Part of a small language model's weights.
Size: 15 layers, width 128, 3 heads of 64, MLP 512 GELU, vocabulary 4096, 4.62M parameters.
Each number is 500 + 25 x the weight over the matrix's rms, rounded and kept within 0 to 999. Layers, rows and columns count from 0. Numbers have three digits each.

# layer 12 MLP up, 512x128, rms 0.124, rows 384-409, columns 0-127
477496455480524474528489497513482478476484527479530498513486509494463473479542526514509543528526498523493517490464478475508454475495506507517518480501503548502499471462485505498503487490530492524501484480509507478499509496487467462601526507477491522513438507497529481525497474532478485475510513516486538510430458517528527462500479501487513519494497474514516529481509516478490484522486
493485462471512537500473514497510512486474518451501507505507530498465483485488533504440489528526483548572532524488542499519497481481492524516493509504480550525433530446534484514489494480455552449466492483522550473520526513511501504537481562501484497508489502485557493485505509488471504480528514493475473478493491485549536501467514493456452501532513517508489487499514471469559507523523
502485478486477524516511500489504490520503511489459519512460471501496451504518516506486500485504463517496484485474489448485479509484469559511520517511551537518502505493513517548527480512451528526526506513478486503531482507467456481476482505485489487507458517512536487488521463532476491482521487543499466519530477502530500505483492515480478522500508502504504474505511516508497498490552
488472499540565530462559500513472465482493519503506463492537460559396525493477474471513533484461485544518530536505519496481515514493506483482489535512544464499502498511521500461471541472471515475509537463480541464475496510479483474464493500533516467468497505512513513515506485530448511546516535509511509492534502514502537469527487484494478489515522516502511543530474462443509491529479
558509536549476477484528536464487502453507472507494487493509487543487529512455464472542508460522504543488494528481493521512477531522500525526510474527467485484496469454473481498498499474539466514526552488517521551504499471489464473502476458491490493493493477475544518475497494457494465505548493435515493490510468554501518493499519506519532524533515493492532520506515528490523480532493
513501478557517492512521492466531477499478490477479528524456501475515509510508483537485459494501506525500497500576486555506497539472516461476522489534483461517532441507508484510501496508460488479515499490502507478495488544512509515498488490477524491530455492535583505482502479492530495437492473501517493495506473497497507515537507495519491515491488530516467511521498466517471551511491
530487480542513520508496479510491507514512517509484511529468506517496429471478482414496506482455543502483504535540520479535493478483518469511486491516504488516526515514471517483535500491508500467487481477508518532475481524463493440494525508533509490483523501524494538510494499538510490493490506473485493462447537555465498471522548521482498507504528459528497529529509481533493467479531
519510520460476508500508513515515460482492519449518524526487460531481496505499511482510533526515539520513479568500520506465491463468494432480509481502527492445520517495477489501492478508488492496505445501526516475525503516474503495496485508505518471455462494543520537525512459494492474455500475507554479523481487519518510453556481502533489514430497497494488534518538518530526489512467
559459467525504489482552503562498468473468511493498531519501495488515476524535518501487485463496532532474472520522464509497516527504522494494529498462515482494494477535513482536529543544493471500509506474507505487505478484496522522491510495546487502460493496513558500473510485507502476497476496529505491521516480489480510536472489469490514469457506491536570490515509507538548493510466
453482504500486489510465533559521537446522526467502502506487515507523436488501490512502513520467527503487480529476512495469508504500499486529487461492490505472495504487466503481510502469490462434527470513531556497525468497529484449511538496482458539529513515498542529512502487498465512534492511519470563505509512503514538505493529452538515522500506503493513490506515491506481474510488
477518501522468488502522504489492453530491511474541506477457499485472500461492481481532511518498460494511490529542470532474450507497501545520493481476510475502502502509520530542493486464503510508497513472475505478483450527497482445513474472488499511501500524498540540524471495493497480546506530502529526516512472491534499527529490499525538480500540494479473491558522474509511504548513
469502507472498528483512518542517494520434539488479501486506442502498504490490496547504509508502504509494502513505507465518521530477508514541467467509464531507507433488509468524481500489511530433489472493515539488484503502516495511551506492497494514497481467517518494524479483515535488537535517482502531504471485485526511494507540516494479503483476519486581534492493480463494523499503
533486502480497533449499467504507497564527510491514486474497513472520474527500509503511500497514489497470467509488511456465534523479517511470541498488500494521450462468477490495543518475462525507505538537467482520531506554482511473526497524515508472541509503498534495455494480540483477512509543437473474523537527534506489455475491476512509462486524525516488491529527519543502508494461
518489539539489506502458559532463505487471527499490480500502475510524526501454490534536463489505511494499498497507510472465516482530496475504517538522532466559458488479512520486498499503500491516452501494528542457500502496450562482518506513481521466508477469515531494466470493490520515488513523491487488482441485485521567492444536485496513511456525534539506521490547524504477472527454
527509481482499519518496498475483458465457501483513466510514489476480459485534547482516490530474492496492504527494522469566483540484539553493498488551465502508513466514522489504509467474511484538554476481504544513508446513488463510501459537460477514493504507523492502495524514495541509490516491435566517491508474508515501502477517491502500517499502560523500500470503504506453510502484
495491469520508471513495537515490504514518543495514526474497553506494545529438496495498451488478488500517483481492532486470401534525515500528485550506501520493488505478544517552534508441450499516479460484536527454454485510501497479483489541503492558482527538532537471478476532495490514506524508494519545496487463533490510559503487495457501481473523504527489485484528508475497477503515
515455493463528488477492463490519523494469496545493460522536467439504521511493487515501504536487471529504478514552461489440515482542488526506457497515484520501466550486537509477500536446495503465533501477521474533494481462501531471476522489512513517453482477462505531531507505494500451478487547510529540467523473526509545502500465503484479497524477546537522531484511514501462530506502
505470432495489447502489470536479527510493498484500530495465499474481481510508491520477435562500497460474539544501497498509489515505488503508517516486502447489497510483496572515479505514498497522503528498490556516488504499490502477509491525490502481524529537513480516449472574504496489463482531496493484513533492536469513509496506533482523530484495523532501512501510455450521489521512
528528517478519494581558538485523519516476478487482479492457469500508430504480531494484483510485508512452504459549488431509461486510464498490501477528561500467520521470514514521525508527476524547485501487508485510474500485534494516450507477472482482489492516498513533465489449536503514477480500539487512527497470466504480543496526487452536521492459515512498473508504493486531482515471
518451523544512516515454500507527503504497480525502502519484524476524492538495496503507490453504527494499524493498508483501506497544476481524539486521515538542518496490521501480522490470539488458545516494544501482486452513470506485517522509471512536419459512480515515471469521508492486474534517474508530508496493493494492462483523491511517483499525543522513509533516490474457499477497
539491492514481484489482482528487473494452491498521505491483512492498510540473471497514462469439542482498508495448438517512511544501520499498532475494472502526527488505503492542539510457510524478535509500481492491500468521512494484476486493497536523507459479558532511502491513496485497495521569490463566531471500525519528493480530499510474525489506475506524488497532476496477481522481
487481496503519529455502487479485531520488477474476500483478504530467505511492503508542526493513495491484454520506486531487500465535515541478477474502531505529496516499506512484522523514496513471538474458517511502484454542488507512516493536517512515487471480514499482485493493500519516474525549519474494464522458556495494551501479472482470447537505516517493501484553503509543482490497
570479477498503486497514491533493501537516522521498471525501443465479455498494496488508514435463507519534485491481504528518481498484459559497522463514487502503487486506506478493526512484515496497548504444532480518511501493502507515497494479513478524543484500460452474549479462508540508497490514484511552478525471496524532498561504490473502520495481496512486505449468521556505474496531
500476492482552500513470507496497531527463482469526459527490520519469546465490444514520489483512541511521525501493503518517502485505534497526476507486536454508503530487547500508483468490516506514489463522491486466521511486498499499512501498502505502500489509529507508475502499539492494501537511489503463511498440503489544507502509470522551482516498479524495506498479525552509473495494
499535494473477492500487486493482488451496498465500498536508523532482479521504507506502486470498501523502543490549528427511491500476474567468517526472458472499482453464503519527488510513500530532532470518510463512525503499502511456516494529498481512530538496500545499459508457504501483533444520472428503528498483551490513503479485487488525503508474525521505511517521510514470530510483
506466487443459538530518500488587533521492493505468466483521496507504510527494515476447466535494563475495527541498503492441467507519538512476560499513537514509514520480535498515494484503452510520480501478501511487507509501522498542499525468507497468473477483500515497474489507492477512512469479494486522532481474495502497489506507481470498495500506504517472514488517533495485505498520
# layer 12 MLP down (transposed), 512x128, rms 0.102, rows 384-408, columns 0-127
514529464510552517523530520555525495451490451508503490520501502504473494476484519508497463521502478480489471454526496523538508501529428470504531526466526520509508552530522534490509505476542478503498509540505487479511501558512488478492446542513477482552527483478488461507508490497482502513508476475513518529477527441494482525478458533518482454496514535460516497514536506547472486471452
503482520490524521504544528510493491481528529466450561522512522500546538494456500522493493483462512454515510533494512472459477494518479473510474513497532513516505459527519499561496497485505480563497469477484477529562446506472466537526521462500498556491494497513489498458492476515519480536470486453489530478514476473441467529494496497526462513503489514493495500513493524495521495501517
525463471525500496477489499504490495478480490483513484482505529492474504485501476478540516489486493505487510530474497504502511504511517517498450485479453521470537487502493479535488511417527499500447530520512530499523497498488485494504489493522481513557502519464498512501545494479513492503482499563481512491522486488497509495536498485502492524513544499516503526517517472504467510498457
531518508500501487512465484494523527515504502460504513503548486518525485543487521509469467506518479486458472507513510480519489509524466527492498514493493487462483508490519502529495541513468532502504492495451484481493486491506498522493451522541515467428505524486506515545500437487509568454477486515502499510485518471505520524468445461449488538486497486505478483488498519552558532540501
505482492500559515518476491511517518478523488487545507516545480492512500454457483520504496516509491482518499506509486478465494468489522543482501513498485513447464478466464512475519500510473505473499463485511488509479495506501528507531449536479514530415526513469520495520486481497491508479521500515503509468526480484500496487496524497510517506506499518485507524490508498484530499537515
503495491511510515479483501514511541525455454469479526476505505504464515518515494487496510478501519493505496486538514544512497497426472527472489452503567489552502501459444464443520479533507482507484519526518489496476489485510515569517509509496495519540521497528482504520505515509463533524553484499459495527471486486461504486482480512493487475500502524510469508454485508476503476476509
452466451519483515509491471467504478510501546475519480509523458519484477496553537490452505476480510470519512492467516439442543458531508489487457468479557496492495525504464526520490494494540451492540484516488457478468489503504557471498478489495499511550524507499516509530534553501508539504523476436531482475510488506515533498561468504472538483524475540478493506515522503467486522487532
480522513486513458475467469517462510546505541551468485514514536541503495489511542487503501543486498427521469496462485492485466512488495472528497487441479510506462564502523464515565527526519495531469500519541471483433473488506525504514506549514499504523493508500471506468501495532490482489475522462481483491509540493484499516467489516507508457488524552523495518471508489535513560483479
487499508499492494459497502470561484503493558468476487515541529516513551509511506464492515516489466472531528453468514504491480517465500526502503510507507492498516535528531484526484451476505494479530485534480491511465555491514522478510466519514510467505509512486482455529495493473506525475502489493522552495487527515496549499524452509495484478491477503482454476475496526510482492495553
478482528524500482455546463488514432471449502517485507510494482507494503527491525482540536495537475513494490513507515511461473538476509472496505490523540475528506534465483499471494483494520484525523500518515506500487489476527460544491560455515502524564499448486468494465498510521492500462499534511503535478501478501524485496496532495489496518490499488493484459472494510531447496505529
519501480495468528509506467502513505466489502535487495521503485508491523458517459504463500537497519510510504514434493511480507453513485462502480554551497518479485494529481501476513527521532520484521508489490515477481489497492487463520449509494473472529512491506496498534483507489538488507493467548515474519485550476480509509460511547472516516519523491528509485512485455469458489468488
497507520494516526475518469526514498484532481481492552549494546536503541484496476489472512511495462479498534502481486475473522497514499508488478547518538489521458521528483536519518496476490516527514517494510476515533504509504483509485502506497479476487523490474498506491544469486532494503469528446500539530466540468454473482478500522462568475499493491543463482488522492520516525488511
519509465498488479526493505493487498483495474487470523545541531505480488508486511518483513518487533446514476505541502562509493530470491502483544523530530487502519501549490503453514437487506484526559531504501483552480484501527497514530477528488463477498515487492499464486544476517490506505507531509495536499546479534509479538498532467503467533525454475481540443487444500458482504484499
501461446470476506511494499481497492558526492473514487522502470524489468508485513514527548522512494523549498515544475500483540467527480504490524542493453502476482458534535494476471471511495507481528466511452525479515490496503534527492461474482526522513480464500473493513491516517509495506500503472483518485528500556500468460524520526497535493496512486487532504510509515432502526509494
509519484485499496505499495506523447530510485480474498514508547503490509499504485491529545500491511498527511516525470556490479520485471544509504512479490514489502519452510514485501510509491469516505479509528537532494561480519479482464440521537540459461499496485477483492463517515494509502533520442469495482470532516522484507501470531502471480527512474464513512519461497492531524466499
502470510486475499495485460484500464459540511497522476526516485517488513496503499457513524504494500445523497534458529524443532497510517512454473472502515460520482501516522524530515485439504514506526478448529529524466513476492521480502499540480487486478510501551508517488515510481521473477512502515512468465544506518512458472493471491545490483531459533478511526519491476491497499499510
507505508519515484542510511493509507515540484504491501507491484503487482491514496499515498487473516542512527521486477500524506526477509485478482489475497503538477473485512500474507508467489525542469498510501511494481490520536511504518466498479497473397471494522510465477512473543469516539509484533475558485508509515487501493480493518506537487497512467533486464552528496484512490470505
478531525449477520485529485505470484481534528480535469481539505525531542506511511485489464512509499501470530501463496514484490466545519531497474507520524471456522534467494482483534482437573500521487490532494482518484519501496511516480539494507464496537486467502527522511481488476485495485499483487550530500461491470531501463521503506522483491452487488493477477496476500500494493500532
527493457457477507509473493538462453506505455511506507521496482481477465493506460502513543482516443484493482495508495483483505464516533515503486545461521511504538470479485479494515512454505576520496519468490557480469468426499501469489534449520517512527555531487535517472525506486494540513519510521494507466506512526527451501520500496447505549510475528498548478495506478535497477490464
495502495537503464479486487499478483486500511491512494475520519537482516512512488496528536504495487481536466513474462521473513481501519536463510506503494505499501543497526488511487477495477489498494481526492486504526515501484514503485539505476491511341488500500514484499487514470510504499502515510506500496471466499508501504496518514510507512513456480501476516504476498499502499498509
495542480534499488518486465522521501495518490493510536513546512471528520519454503515523470512509476523490490452498502560514471488456500560508533490498487529560476534531488509512466461540501469509480503502550502459521500545488487539489444490503509491488537496505493515500519517493532507507451498467509522513537511467507483496528499479518526493502491530486495488493513495476452526522500
495485479482511531498495497517519460477528532541535492518506511480522547509515532494458472508520519490489492483471503494478516470527498476483459527520474523488512470532472529513481510511542508476501535506497525473494493475500516470484444470479472487536527504529556536526503484494491468495495458499482500485470508486512507534499497523506469465484467503511499440495473493501461488454460
494484525520453484472460462462507510503520494514536526535513503552537527480527437537488483508497488536496496475516490489506483500513518503458528537481537492506541469480565493477470471485517530514446489498513486480500491491523489485498515489471485536551544491498507560496524503443511510500534474522511536505498497465484498495496509455517499524535485505487554478481476488459503490497469
464489528498520494500511488498507520512488482510484527509498507494472515486510474473477504513480523498507526475474505536502475513493542488483481506481515496512510506493489507481503485529505491463515488488470488524525470493468470537541418482498496497568494520475499502514491524455524524512553492484510480463497498492481450528520515477492511489500490504514508482511500507525478504486533
445487491492532518496484508503520496469472515537463521490560488512474511437506500479517480496461538488510503505507564505515485479528511489487495549480507533507470481523536459512510499520506480542489505490484538503517487517491462567497421463502480483442486519470517532482497524503497500461503456506533516483509520515478500518503511509487492514452477500496499509483529498457480468482510